Weights of a small transformer language model: value embeddings.
Each number is 128 + 32 x the weight over its row's rms, rounded and kept within 0 to 255. Layers, rows and columns count from 0. Numbers have three digits each. The size before them is the row's rms in percent of the matrix's.

# layer 5 MLP up, 512x128, rms 0.306, rows 146-200, columns 0-127
118:094109133127117104130078096117135069129121142130105126116111117093113202077090101112178088117108118061105090102147112126144127142076141144153121100083152144123123134120039157181094074102105134149201127150079181203113110115140150140087109136126142148203120130149108061054119137110152116144113128138177146124130134098085077144129120170119150140205081120088105092082133073141118110157177
120:122132113097158154100068107137127121242109120139151112170122138120148148140110101060112097120068099158118154107084169083117096154164065164125052117127128104077143090097121131061132108114076157120179091139112127159122150154170140084099086136126126095144098121104162179095151087136155078111115122117075098094106144053121144143141087103137178153152096154148144179109063121140163088144108
107:130141157097103126063122041117178142180165133173155110185133096182144073088087055170135136109092124125100184169088100115100136089184155102117142123114115156138074126127138123087111135166155150103070134087145125110153108074112181129119144147151116137111125116141151123141123083142141105102084088097129077148069176070120088101121109173085184157170166124165122110095108176185127111114119
097:182138129151164120146110167116085070130083134084128119128097170086131171053117115135141104171111120063047134126130141135150152177153074113094140136134157146137083083101156149099139135128071099121105131220081168137116138097078114141103160139067055104127116059148101103103086084123142142110134111165147099123137157140146071123159172155114160092139148082152165086113111129138099200118109
097:122134097132128146076100134129086117151089186120176107091131123087155060120134176118131160118139096153131097167162171101132118126189095069146160090123155093088098086145084161130069191137139134118125103164160171098175104095101089144116138151116144167110159114104082164117107113164132041091121105161145129078079060067179138135149131046100153111120112100123149099149084091099136084108124
094:160046136142136115115083124139118106125160152162121103114167172129115169110147157152160130115117145106093159119146099140108134077135125115126131116183125101120057095149128194140117063153056091162135043134150167124124178154139175091103147137082180112151128156204092114148129206156145136100052154128119119132077134117092132130101114144118147055122108078187126188140143156163141149139084
098:082184132124137159107108122117118153148139179162163106151187101148065119134134153200082128151119124045155145170096160160170153118155151085146177108123095116165074129110097130112127051110097167099133116150092129098122133143111107042133209157087136152106150147145144048142099155118131141147096130073101184109127173069135115106143143130081153124116172142203109145110091118142129141146112
085:090133074105132189078156172184174155125216170132102160182063147113139127129101166115094095085131176092141122084099104158154169157100154106085133143120153123146124079144139158162151175111165092166092040101139127107132087135114144119068145124116145108139165108137084127123124120131132147075192107172087158115146116139074069108131159097152165144106146141059106160138091093125101143150156
103:108115081137092114127104150181127203143140118096128154132125136191118116167102175151151106106134156119107127181111129151122193147122119087110141080150127129190204143128066179135133093142139148159126126121125135141035128127129089098145152107073132146130109102102105120116191041145100136116180143036147120109135117109130130120162115130126067120162213108112107194126171097144190136138111
093:150161138089145111147153147143115192153173100155119132131153176134138141081194115209084091143124145184128093133162161175184167097140157148105082167113109087060121085105142114158141087132151131100105070127137127175081118145122191153118123082121140123115148148163106198053067203101113100151163149107102130119158160082098174097129119151139139127109059159128146145102130132112094164119150
139:113157113098121130132065085168067164133127176118169139121115137138134123133107150147094127088179143108151105191142121118137157143255180085132140106154142121158156108142122115089060178145172168130063098133104149104162132129118146170071178114099110085115192088114144162135111103107117115103157100099150101146106156089133147127160189132066100131130088157081101141159126119132182152119116
122:121172111165134145106121084072131089090138094095118104180140156149132192103123151116127120061107153151129153167115111119171095124164102047168177114131125107146196186153136141153184083143086167117083085193125142138103101129099108139142132165124168074197150143081100142107166187118128125191111107151087101105096116140128084140137163114102114182085098131169116118186118136155124157097185
098:129156143139092067132106100150169071178145161075080043065181144105128171143193112108104129135113112136154132141144134118151139076114110101106147143112129220171186154188142188124097149160132120158127150159097082080132086096133105076114191129148133138178140077103120185124097137119130101142125109110047156095068131165167154127119167152167143105117130123093103128116114152114149160123135
105:154124108141111105135080130188127141148100104133119156130129136089086125102109120143113116149085132156148099124142084140152119146158088164102161075100100138153128080162113099187157155185189153134134145202178160081152149080158063115202137081079131105084113107094134161106149128100134093170144124094144097109200052121154072136164200145107154164179100143100118157152104142154169087130163
094:116116072124140175117149108116117076110124146090163125179116096171166085153127137149133143016112114101125108112171193093083151106140101039169142076112105134124143095103158145128120093113144142131115153150112131063090087141151191164115194168099114131121129131172160113132167233127151147167129122150097157134148145183129136083107118137141193117165174103146080136166100120133133138150103
097:114083149142117148183118110117174130162136083131132145189086149055136141134117109070152111080104131119106089087147086175108141128074115120127123098099089095150086149052155117182159091082127120155102096156124143127177054141136150154107102127076089086157166156155090037082095127153120152118121212099110164170140128090114145139140122103173146126145126049128089141175136122143107159122125
086:160121170122093095132128083130073111095174165181148115171067136138149113109137159110084106103115171063100100122092142103135130127094174006171128092140068114133125082150087129136081157142112142067112133134172113142135122134172118157114114136112058087133124095148140103147153115154125123108134107163114101115117073146120045126116178134163188091088110104163087152174183133174141122156123
105:120123134160153138138099121125161083188184101112121168097053075127124087122096136112108124087135118127137141112199089157155103108112084127138085093063162130166184160092055115106123140127076132123088102107137085193142096101107179147137147112141101146131099108136103198085097141162143113099199115181180116148124130154119166113193164128111096097151144136167135081124129138188118140150051
112:126194170162095171112217104127089177098166085125150127155081124100091115123177174125148163094137112131119146172148109112146135146125167095144126129091104125100097183162147151092132160101154153147147123112102144090152069106127202149089127150112145179142136158093085049106152124113117095116103069119113145158098125145107101174140110147146155192134164100147159179161083159158031114170137
099:083082124137118079119176093126121139122092106146116117163146134166131193135153104136108122147087135124151109150198131161095123159111225166113149113102127098147210201145143159117117151097076093140100154119101150147084140132183107095094076087185076167139159081070099141162155168096167132110128144130115152112139145147118098092169172129063113115162055129094117127120163157138094174087134
090:111128148098121150107162155188129123181138131130139143113122105161156151112131113094068099124130109101115117160181106127154109133101113123149132120100175145124120102079138100171076110114112162177109162118124181105113124027143102166148190082138006145115069092142106123147200163149172088143091108146091168119142196146123097136130113099130120136118186193168104115118074131122077145108156
085:093122108158157117155113084072114137141150145105130119148153144130166148179113146139110102136169086159111067165137096142142175130102098113086094109112083105145130064137100093136096165164156115076165161093162090113131155129074151159122158165116091133091125151121144156144142113175134135120191108104111109102125040128170129187125118181040171117179088119198142071106107122102134143169215
097:188100106125122103199147092152125118095120100131159142113088153154141137170099144162153083115079080198144117114136199138111164101082153108101117095106169103143130144075102167126135109130153159058091187127084095162092147141059142117190144113108160105160133085198100189120128099152129167164065138110149076079117129170144189138136140139123081091098109138136147112154154140070145127159139
093:105155172092103143132093109123121133138096124092115162056115070142153206148125119148149089148147095160111136144125103108085143110098155176132203117137097149072162113118171088119081106206091117088149130144082171185146105140137139101060097146139107154150106161120080154152162084108161081140143168111124125121106123091113174099161136141046140110117192070155087154101163113118143059135126
094:133100163207127089152141145114089093084155131123154098158094179087109174161120098099168123179116132136097123123148070088164124136074096134160165104140109094129078106127163117138119130201065135122160167215137084076121119102104093181193139162111098093135092155079078171109142095143120140088098145164103096145085105099109119141135156100098150142124107093189113072152175111093154152131133
118:204165065096097092161094117144150123170137148161149110135140135089145138130098092125144126158112147120098120135175115122143124112121104099108178168105121149104121147099084162132022165129117084145106095126149128118087126164140105145122152120171117135154157118127175099098103122046142134144131116120133137176095128096103196198116068082108153053105102121154074171200217081128125156120136
101:151121201129167182183145173140111159168180075133177081094093164156111126098154183167181112124104110186109154111110098124067055132123112128099122117158118098053131133040136111159182154098092134116116123151155126111101088146106169160156085116127068110172096103120089146091147097160158090148160121131141103160143130088080157122116163101125138079128105126106114149084118156137098137163181
097:132149145139114115120141173171089134160079155109134098130083150149144126139075105134126079074148161065171151112128109104136149153191176133106149117113083139098135094143136160089128145134115158110188122184116154145133164127149157082138121160165080096089117215157184112138156195054086105142106127115130109121177154127088074064196127078168120083091109092121109144138157157161172168112097
106:150136159157120151143143080046202101122143156125129130155122121132152155124103134147134110148116163107142109156085111098138084122102130177162162137152161115178136177137098139145147180141163163163114186184147120100104111091102108150000153133125109128158093164123092098125078055115153127119129137109132135102115150154145087097091183115116160153106064079193155113162175087114114149096188
080:131086196169090120110184086105144167130170122140120122131159132146056170177140167068104098081142148109139100111149125097172145136130131038169137084159109092125107057141131176157146102127131113107135132133145087139086114131110143101166102170114134139204094150155116127174102175120139163135122194177165140131157098138095062123133124161154136164114097117162183109065155138102079135186093
098:098147116112129089168124099132122145147121149176135108118131079123124127107164090126145119088118095167122084114203136149151140117114084171126180132088152097159227132125176146140081126086108155187138134121119110100113102107164104069113100173126172173131134169063108147118170183177185130056108148089162129152139066104172123116115207088127091093165133084126113138116122189138116096080146
110:188112155106122112096111112122104142129144186129147163089149132074074150112109104156107116143166109110161092169154133137177080188179126159154172113056177139140176092088159136070135153143190049096166154120170142158128105160147049142132187155062108077153151131138083129122136137151112122097140098099139152131180139113163096111128153116083113149157076108127136151187165152110149141076116
110:115104184147150130095147091173140183158096147117185095167073113145097173096168116148108118100068102140128147131107102107065138139142104093168157151121136089072106112122130167157118096114140091089061159137120116163098107096103096155127042075129138099154105120101137125099124046084120142138149203155137129112129099071116121124151158175106177085141177079150141133115197121145142131119204
099:142112082144143169086099133146090127081158184100146060139123130144096202192151115166142130098094137097168155093099145135082096168094132104175122088120073189125165108100150125145154167163130114169156089096118177140119164151137140125103137171147194118137177091148108160128170115089130171129150085143114142086154131116087085072135168134068115098089074116165082135098115130142047133085107
087:137112128117142084106108091166190161149141178153105157074154148111108109079117095088135087069152073151067071182143122065099185092146166091089169082153053133199143166076141118099098112092146103098168095149121135099133081161078085102151146110122124131179176155151105134119135129092128113104145136191137151087104174071130156117152122104150134100102131116101136105144142135101085084134143
115:151113166204115121107110129084076072136110140100091104103101126195072181050095079053173110151101079079145147128069132084120091110074141139102128102127172149151103119135122156136128123111152165116087104121123105131159137136127137176085202127129107186146143112133093078145113077125147169109115144088102136115138110091102124083161186102164136110140136152140078127164099106144113124190065
090:130074131099166099141035183135124193118151093109113138097144128133174136097115098148133079155110165121130158123198124150122125180113203118148106131126100098090106153076077070131150174158121142105090166159130131105099092158158069107171158149073118119106144143124090126110125192110110131132155144088198071118130166084119082083125119110188123164131096125111099159109107141143105188112071
096:139129122151172129098098210195168115162113120094181202183114158174107133141130120110173124163193163103184106146194108107095120104125189117122128113136152071118112133122135073168121101111101130106182084190171151150138128143083117091142075159197159103140130150132142128087103147088121149141117163132095110113104161047193149105185133102102108143119093133110146153138107141147091089110128
088:135121085119154141185103131170123168122104140085100158128168160117140096126123122164113086147140090146173141046114138124123143128125194117127091185140110102124170145115108089130141151138174147155182110104081130143103111165100066091125112166133162130134196154124148115096160115106122160096163195145164110168177108094120103081172187088161113177138124170023092184177115081120155154102137
100:103161079117124100098125138154095098188163122079124112139121078173105129165192101218161111130123146079091097156169073152117023120140143109165138139139098102069125144113184140152170112128124160089103115144112133121179129157121137164101124151125166092102129141125137120139182128075130142189134144112165126112101111168112133126168123145065133177178072162176157151078130160160066089136108
080:130129104169169103107089109144128164198167151117111112164174069128131104137195117095147101113141155143095156125197087158100145175146099097122162075111113164138175109134166083118111150134094096088139101142124120112156102165103138194130100117146097188147132174143121117149113150177117144086131181164092167142150112119142085184124069103150138151142139000106127161118127146114137162126099
072:103094085194130165125095124132138182138099093103133099156135145159143106115127162158199121098156109162177142070139147125165130169130114146104192128160111126106117135139088140152129141137116144140091194121143089160135168118165134133168132154174084202138073161189124099117106212162043097157159162150185101153156107056086119131139091186162074149121121156112137095106115109096096136115121
097:220150130124157101114112093064124146106084130139173112089117115173136147110094087127167121147173126102165102138084090188141172082206104070048144126132130128146086151133128083138111158115131169160072128128126141200101146108106129143106226120093109119147129126127172130095129076114148118114142092095112151095136117068079100113135093115112152194134115139180111134097140201108146116126145
096:089076133094104126127136101102177141124116117180126133179122116077099121174133143125116155156065133052109113066134160170070145086151133155077138162152131097121176086146155131100116075122107071074128124114082164095104142134119158087154188126106191134119150089114151180139158118107165132158139083098173110076146113123124087084150118123096157048088135106170119171167176113097070106119156
102:147115083172129092128133127094157165170187117069132064109090135137155097164116140103120134076104127102091120057124075141101085086126086100077112124073146079144129173071079111118126169132137186208097134148083096102111144133106099100105135182105109088091125108139089107130133131097149140155092103127081171113158110158136075139134142151145103114118152087180135109195195139133183153154081
091:141160108126180143135179091130151150170145142090092130110062110135135137153115110133118190111130101141112118155133143091144102153100027173093143130134124140153110165142139141151132136127100140125123109151174165125136132165168113174106113054168136093102175070189123181128105121095128071158142121204119116122154084149180129038114147168155124158143042082166154085112147147129175143173092
118:145127104112150072141102197150140152150077073201162115109203189101123106118171112140214097101093084124108093128092172173093143066116168102145159158123166078156104130146163152101203190120126135127137134153133109119086132139150095147158144099121141146094154122155161136148123141080098160119130149135136115102073084080126159116090116126086176173145170133141132126110124050140155155094093
104:129070147112146137139119153180204099163120085113172165174154125155158094133143141144146136157128144082189143119108127179130128114164164100144108111144172086141135178105132127123121160130083115075097053178155053085114135107155166133166151155173105112167163095149163120138132097156081161135127124134123056060107169102134203100136086140134178112127099154102107219135120164137127103174137
080:165141074091167095074122094181082135151106162107122116136134097137158131104116139095128103115130080135095176136095152147146093087094134172137107187099125143107153135112113095177157115101056076146156085138105129139109117091144058119130131111143153129078168090082116077152121063178172152099145122097111153107162104159179144076145097044148107120134185071112123119183125159178153181086152
097:178101112095101076124173099059118094119153133174148113156121103073097147080133143124086140110144114076162108130169147125136112197169096103131158126103138058141116169084127107115128139169155134089174138182124190096137088099133069179109113153120123140091126135164108039110147144134152200164113109106133122134186070117154089135075155135175096084114160085154090096133084106154170104124138
093:127113122114155091114140102100118200181157161132226131119100107140138106066057095067091116144097088119125072153121151109111101151104127121118078185132154115142149087126162133107152164134117157127122114130072186090073137129110146160136134128159143160140142091065131091116127139137065155091123107196143070125186063126160132093136081131104150106117137161167098087126125175177099083080129
084:155102136167162173170072130168140171136148128111104141186096132089091138163223132124136096140118116148123130100136190110176176138164158085161127163185187086157054085132122129112114122159125124074121107170177130166092172156053112133162133079142193106154157138155106121143130085168135155125148152092142122105169137129187161143134129091149145156157117097072097136160129131130172113102068
103:108138182153072099148139108156106075165138086126125033153151169157147177094122121122139147080131169081171144188140141144112144186166071173155086153154101122128220148115134133169162133164089135181130091208147134122136095100159132135090087168122154166153084149165132157124144129136184115120132147124109116092113096092119108088183142138175049128165154146140120151110116185117123121130131
094:143143146151190125133137135142130064172129106073083131125133051119066152119163133084172090143097080086148139086157138124067036097143164093147125098110168112159189108117094090164096141157118169142116136122111125129093110172134060116170144176174142112106078092126135090090143179172088130146130098063104144152170121134144123129117138139155124174090144119094148110090189190113106123127094
089:125137147053130144149161176151150163116109162139087163138136093131112114152067097068105123121087146107180135128141135083133072141096136084135114074111062132053152128128086181127121155140117111144125081077122115138080077124151100144152175083090176104122143130169058117096085139060115122114116139146171167090104129113117146096127117122129126093149087108187133136105132086196063087085182
# layer 5 MLP down (transposed), 512x128, rms 0.0728, rows 146-199, columns 0-127
117:073134104105082083105159170118127146180139153097055103073126118096185158131124075134129111127177091108107136107096117173143096078098113129120102082108090130122110160135116164099091139116136141210199176143133139097149162083198154152138102150115068110100133079121132063132129181118159109153144097156136138154177113145118093137129094136152144075208128126105163137114199101123124059125117
092:128123157113124098165163162047142110167139126150085116145117116135113092088144118144131147125095140220123150089142183145105135104171138114046140166240138118105151127142141120148114124114100106097102205114113120150114125140162107134121157105186146102096114146093139195134136090104184069187080060172086162140115172165136095146102106097111104115098135127107135139139206119120089103124137
110:092117142123113069108146115192177161112133051139152121153127162115133116109124106095103123174157154113106079149116100130132166034154203059113179137089070186159126151157145108053179117149139117155125111138131170148056139072103152142165134138155083130087158115128152177155057100110191109141108094135138096108103160088105140088138176139149126112140156098153116102116144149157110111131162
105:153152176143167083127126129083169123150114143114124128128160085099069138171151173153108120191114154060109177077089152110178149146089144137072154138046149166132114114127156101133122111034120106073137160128117096171100124097172109136128140171137098103100098123148112111164137112142124104136144100168137128178216119139197135168147102183165098137090124148092167044123134136160105109119127
107:134109148149155200129132146081138138152151163132080072143132162122115094093125167120093164109156117202169135145132164071145073136192105126131133148041091143111109117137089062098106157085151136073086098133096150103186085137118155167148170064172134149122117173092135127143126144128124135137110133163099170095056136060168172162085154126176146101121145167108181090096140125133103138109134
089:070128096163106150121149106076123128136165135110107159070108173149141115105062121122153119131137074112142145109119119158138140203083129118193120105109084142118087119134167135146102085079108120150054106149154120107139118098193152106167148203041103120138125085137126070120147129153127063113145183146107098058155123093109184154077154115096118074114135093154163098084143156136169124116081
095:123141112097167119083142158125129169159147149113156151143169123169085109186066093146129147103163067089158104123068199230195133142151108135102148141127137147094110139096112113096127125141148169140109111182123156156152127124121076084160116138095121132108096141074134096138133094123130204145172132087134146114145203083133152130129154114086076178117134101146126136169110105071072141119208
086:150152134141144089087117128167139133080116143108117055107148154168085153110167130137164092152147207076171161119114123148156140205064110108197133124157092149165117119140145112133128105160158093140118158116096134129163199201086111157159165161117100152174122123169185085166132166154104174131102129082133154192110113100112112147163075131138121146134101135036200139119122131117106148134109
103:107156104130100134172138164176049085117186152146183162108096143140195135160154105107093085160104087103127113137150175067135105181071140163101154082117139117124140058174146115147122156134107154129143121178142147160187146116145137139125123134129101136122063176172138151121146141104040197115120102106139155159189150168170127115134171132070061123134134103070141124095150126100122125171116
094:144133104156094153145175121207131093165128110070123154167115137133133162143110114158161141157157067116106193124134156117173169105145096177118184136091109161111124087145124185135128096138121102168123210164131082090109125138112187168115100198115148123155117124091134062184091143102135095155156138149105140116130143148143124099189124178169155187192165119108148104094113123197175091114099
137:138105178097163095150144099157102141148080150117118045123152102142148120171091124081104075154164115115143114154131161068133174190155164115137104208098158157113135124140094083161057172103203119149079094126113142161116128120181054153104156140140104047143147070136120147139082136126128157123140072108119100153136161085101136166138158114063113121119072139119116138182116134130121118095160
118:126056130158121129173107148064081125116151123115139063172118093134126138106145171112143130201105129103155160151124121135129127122124120073173147081117114110151125143169172109121115149156157168095090100176237124114197172158118123144110125173101124164167165127155110178173176147171127127085133098133115110085147102130137100120136157180137108118122151119166147127188130101108195204066077
112:151103174152207120106101184145156161132104108121122107140116102173092186094099130088105122157055196172153169141093145134122152162129047137145092097121136163125094194113143138059108087114123146112128148100125096114157144088092165099132173096144167094096153124077122137077155105105103200070108080142132163139126138137140131169116109205149157079074148168133128124121126180108157115108121
105:166138169177116140078124115142144206087186126131150074149175146116146150140161115174119102158139098150114138148116139114115147129122145178137073106166200154104077128116092131083081102106167107166118138144120087107158084175163150124070131096158092095090111126151071136154147129202089139116128156150163190137105125148159178107157114083085132179097197100145109098158194141087104142076121
099:113131109155129156094133174125112090138136134095143138175070118142121099120111170124162096158156119175100124153177118118076106173153110109117056137105142143155094098154098140202148175129098120142150121171173124093114085079151201136117135129180083078189127098161128112140172158050081109157125109118138143158144185160113151110069116163169158072181194101128128184094090173152138130107114
113:163137144128159169139120085205176141154169119074130143136055079116135055157121143115100192043102110152154110154128152180150148194166156127162109151119081117136112135104131123130172150087136183051143083086160113105161097123131149135134153140156126099086085124137119142126118163140086093155141105135136098142051095074149141140091122106174165218116101117122127142109111148131167159139103
093:135124109187130153113166185205109112209074110104150124079111083116144128152119086127153123051037114160116090168189122140123062126179129167102070138157169155142120141120173162134179113134149098155134125095109154085125080115149156131155148142138168180123099127124147168083117139102140081151080152166130092166107169105074170122154114153151109128126147182095117146096121111098137104094165
106:145158123091113123094089126107112215122144134163131151114118169121098101167110128196114112139078154100154098145118064167113131116180110117127092108104143106143098095127103117170164101133131147157146111126152195089152127168172039120181131079119141059094167095081143085155126042152137137084190094182134134136124154168067150151060170122100137135136119156120121138166114128096098076151133
104:199188123160094090138127164105133168099093160082154178109144119094034087116191137111158081165143160128118158156111117112106151188150108134161092132183169170109121139145094121177136163182144207106079117127082146151141146163135124113135150128156088112126191135078162138067119107164106150119093096129141132139116120148115108141127184145139088147099179174080129049104088106118132122128102
091:124132116156144188110088140157114172191109129166131062099119191173117116112126101163099125136108128128141141062114117096153127124180075116120134090202130120159116128196157138102153103138127162097134134076176141168137137137164143154143105174165148147144126176214080136112161103145133148086132060084045147133210102102113130098136102137164093143168184143125193117106112129108163109112113
093:128172134106118160173133111090141124129161124131139131151162157153089130099092186139127096140088110132094153141078151112088153065129178104186166112230177133194118110147114129126149139144145177152139065134144092096154078132085099119139143152164156104076179145104121150123107145115170159073100112125128232164180131143175104125109181147173096103130110136118061099156166140134097160143159
088:136186112117143121132127086121114156069155133107197108099074144131123127130153119090131064134149126178168133142139088213227159095151117096094084183157081086117147169145081118139160135136143155122124129108142099120217220137089080135145097072116131106140102148114162143203135099189091152138125124114114079142139167105141149137109101158164097165139162104141157115143128120144161137148112
095:142154095057166141131116111149114097182108079076139123090118131087182098125159149145112164111134106120138166103106080161151121099113139167159157166161123132162126118092159142156112106100122187115065139172132131141149171088156086089140071154157122115107083147201164174158125149110045155154131073134111124056200181076135137122164093127181120158170168111158125148119142115162171117093102
083:166090100137092207157173165165111170099105065121174133128144155149135063158139128131097127134164127155084143158143115112149088124096178180110125154158124177139115139168121077079128139095122118159136175091095115102127160111093128133040121194138190131152100138079171132126110132134064118162172155149102175103081159163116122145117161231158154136156108141113124091139141142160181133131097
101:157099175047105122117120170080216114143131105048125115147090146161104116084117128095151152199139115163134135064153144099130154120146120131089160161162136141118146151115121130179154106158123140123097201159112171137118182060093084124165132188141106138165169102118133109118126125103152165114084120090148171131140216173099120103162116108167118180114166067127136092136168083134119122136154
115:118142102137174144132137139108115167118045133037061140128176128179124116138104117091123177115140080121099132172078124148144202106133151133142140141111162121080100096170110114081083121114156156188076072139152112193189087161138153123176109111120101139099066109100138140159026112182095126080123158130120161153128153165139129127176123109125109126072141128133143157125113103155117118092101
105:159127132103123131105177123193092106128073188080116134143126124147149156098153157121078078106146145039098184161167129176120169147089106119151184076178094169106139178157121146143123120145123123170165148145104100092141162201091098131130118178094112147155037089101130102100187071178141114122166107106069109087183095109114136103134142140120094159169118152129151121132089149105115129123135
098:108134141170112121115147079151115151143066132088153100168110158131100157107145147141079123070145099169084082126145054092162051154164169121130148142175104136105076105197154086138162133101115145077154117091112129045141111118117146145143115112161130104105154167153131174154116205112147082085017114126124113144111172158115064099135131126130148149121114121172121124125118159177112110182135
112:162140169135105211148092079109107116144168170104134097114210174104133101119108133151120070155120112111173136116108068108135143120183190115155105135067130129115108146143108116122132114082146140106120100174152135131075120090100154150119080131089156184109122123123139150126062154150018055112134144138139152112108192146158114098132163108109112064128048108159119086124159111141160119090151
082:082177168083144072129095132085133095119096070114162152111153134088079135147113084107143183145106150177138127181121143141116104091112104136122079117000136093194119151103091099153155137119137129137180153082080148132139140115130137140083138130134157132170106122090120185142075129066150096110103138120135115144131167131138129117121075072080159116121144122098139182118154162146102092147142
108:106136096186154139131138109130206116087116143187085164123071150125105119124104132165171087101106150120101141144140180132163175145146106134172133119071093157162142126080151124196150148105095143146100123140112143103079149067189162094076165122154143147073127085087152169155165155120092115120114172124118153146163121146098196128110138132156055086156105091121165129113199175127171083129072
112:149084161172064117121124130094144082085150102119151157109130118094136135152158072143099109157162135141123089146155094161138111198056103166175149112162178160125164083168120101165130108164132096089169087018193131174163167124099128119088171174122141124154051114151122157165138167158098110129159167089170185141123130119112122151137104091134165126132155182131130159140169152140133108110096
105:170166138080132141181194125136099088112092055135078094139094163153103126123159144151061168119083087162163155118132064114138089145162099132165195164136125105105133164153166127125097116162107137128096120142109140195151198110084077127127149144141177124124146135110131139101163119104152111138160117135134100123086163014123120170126164165165104186125116110128163166158203139112150117134161
095:148110159153141128075127119145135076072160121173119068145152123127106163154122118143175101078191171093147112152108218165140155136175104136101165140092069171135100114118071112172138120138105159174105193151148069147112169127179075130077131147152142147144131111110185126156107101130079147186102093097158163114159121087119112183056115096129082095111140106162105077109115158109118154151131
080:102111147151186154141084136165091169180163149122140108153096102153165133118140179119066102106112172108150143139097154147171112156166095154143127122158113154116097173164117101112113162111177128120056122123158082169122170106085081185102124152203121117095136082164119181162083105158082126135132097128202089069118067122129146194158135196127134122145105084103148127132187122078155142143108
115:104136133148114136134113144146090134096103077101109105168094136174163130132086128122100131106135081178050113188093096099162115150115138189147143092067068132106067097138149111087150190124182127117119134131124125133128166137118136160068191155113083165079075223117130161147155148164107182094137075126121153124143178106108131128155174132142127146124131119108089073162146175107146133189071
084:138131137105101183111144118129123148159158164115155098088124102102160101133171155190094075109130117124101147121150193106138116151111116121148126205255142136114099124160146102187113129082108132119081161121112088118145127123166159104112096169143136104152109104143103108216099084158130139160124109102152103141166128140093134117122142145135119150184156107157146105119103154121086143166130
096:135122111110114186155151133073131078088078111138180106121076100149111157090111114105093062098120166163088161104129119111156179161140139120092128101255125093149117154133177159128103116168134107116127129053161130118098150139158125112138082172163098094065106173131104087093141129101128149153048078092152111127138120123088096146129106111105138111139171074145142157145140152153113108111102
095:106120111089165094077119100179135123122115130151104173118121155156098100108083088125164197071128110105141123135145130144141139178125100127177135156078092156168111063100097112111107122110115138154130141175144146099119133107182110159197165182142141103113174042050148111146085152161130118111134133124082120112127122125175161102146130088127100124130100041104144101139121146113248099097092
099:185170043108148128156116145093101114175139103133135127126105112161127106141120098130157124100117135151107142148152162117138142106161104123038095117083100117080119102149104174148175115117122121141140124138125163133163124186146074120158162188064177109129139153066182151192151107104168169133139151076160132117079109095088170141150137104194100174152118159083098108163083084082102204111104
087:163142152132128156135160118171138129185131158107128136072090113132140133182122121144084099153124127047133148120117085099172079098125108080150180137064150109122115110083103115134131085112096146109105140092182120136123199092153146153097129143160139056120125086167115153146136171110077140140151026150092123097146143138106175133088114146135108132206146104143054114130087131142106136174036
082:098161168131108130088136163068137072210175079193130173125141138156077118093140108134116130122121117101114116136121102095094062067115145116114189092192175092211140129113125135139072093131148130104130099167105137105137104136098154185087160135089127126147163149134079127074139087116175150113121129154068120158125125187120086110137152107085123059110137152175105144124137147132072071119126
095:122139099149118109072116141162085121130137120132151142132117158162095127108133114129154180161141113171152149104138126181176116121062163115165153183231130126136158166103114180130104115143139067142139171138102184176169173137075109160137076109101140183129113124130152153139027155097138153104161127089144142147096193123207141091093132101125130163130105121094187171152103075140157152089109
089:165163180169149116127129121068138162095134101124137099098100126097150108120155152087113101122074128148141133156154048081127136129116159126142070117193156073157087113106139111119173141132158176115081130097173153169185144072183076087055153178150141167145136100189129164110061108115082118128088130177124101131099120145094094205092131114167161106168137162120154117131148110154083124105128
098:187142118072125143136122111178106182128121136140098132116181124187082125109131136171147132134128065115095088130180133157115100069073075197112065101100121140136149117115058129084135116144143150104151144121148163121163121145134091159096112153120165075089111098080139110105114074119136193070094117164110101132171063104168221118151180085160114131124120087157101133146134149127108100092093
088:195113139088091160150104143163127153114112104163139143151120150159087168162176217113095072154123139120087146149109154128082206137168170188133108117205184122109086144168123177143158122098125131149125152102103075176131119176135123120098183087136092166122123141150113100122162134133140141096152064088169095142054119138073144136113111130119178085126154140118135148141146124156070172177164
112:154084133164193105179149180092128147214125105133104113175053154174100149052129150133144060117083147118101141131124126133098127119142081129059123058146156118150135125127133107106100099069082095151123156080119115126176146191141094143153134112185158123102126099119154196164118079127167134089134144101066151167117071140129103084132134115092171106153120131111175144110148131121127100126078
108:185131113126140138144157137180150170064132110088113105138127124129164127117156128197149102137220130150155091121159114103167190155098137099116139160134139136137052144149102143152080130105161108123066111095136095107127156111098139093171138108163043103144137105111104126124036145149095193074106115100090130177102163072152109088136190098138077152076105093168121117117158156141109108155126
085:122146162046105147167112109112156129160151083151194166111108161174086157148110110107140143135136139119154095121128134192129096179089087113136069112008145136143077133111125151144109147125117120114131159124094132165151138156173118188075079135123109127120135105121145099166142143089099128160135108124142162170105107185122102119136080140061148125053157153176138165125184121155034120143144
096:106090083122150129089095142091171132152166144119165142159139144144078080163128211117113130160147132113107154116087154197159154078156164173116129105113062122129145157110150145111074083141179080154087118135105110184126161161112094118079087158178106174062138115106103092129110146100082175074176164100117208135126137121105148136187119146171089133138157119093130144146188129090097101104109
092:114067142097163142187072114119136127096105118127102116024106127112134186156094118149157079125120179122091113152136178163154119135115112099102077145199125133136139074102127105096154108134094187107124157109140123119177125140123156042125122097134170162095124097164079113184155120149093132186194129109177059077116105127165130158112094141158131131112099134150096131112150090113169182144075
087:135096139144170064117150079160100142077127122085110140180116091168091129102145166131099121099180160133135132155131137148164182133146151146102123117255082174154118134144081107083142136165141116165105148149113113119111189149039071114169146143164153114168131105068162085169111153104101197138144123094098145168108140134098140155155152125150130175189116120075141138118145161138143156147138
107:140073109144125182096166078104174136132059068089077108158081168135120150120119143020106088139130171073103137090058180102150162123106174127131107105163104184136148167133160147092102174116141090088152105071130115176091153151078143113082077148160163164118151139115138134119126118149174117118090151168095142098136170102124085157120093135107155104126175157143107105161143105160109115123101
099:057153111172136152144127149114173170108190108165205134165083121186116135114090117101124132142160106144164129138157106132174071065153096176115160108109171118055162134193150104094110070134135136127115119191108157166154076127060092118146142184149107117079133115150139132110111093132110131132168188073098099144095179090124140157125128147111100156205110129140188132099116144126110151128152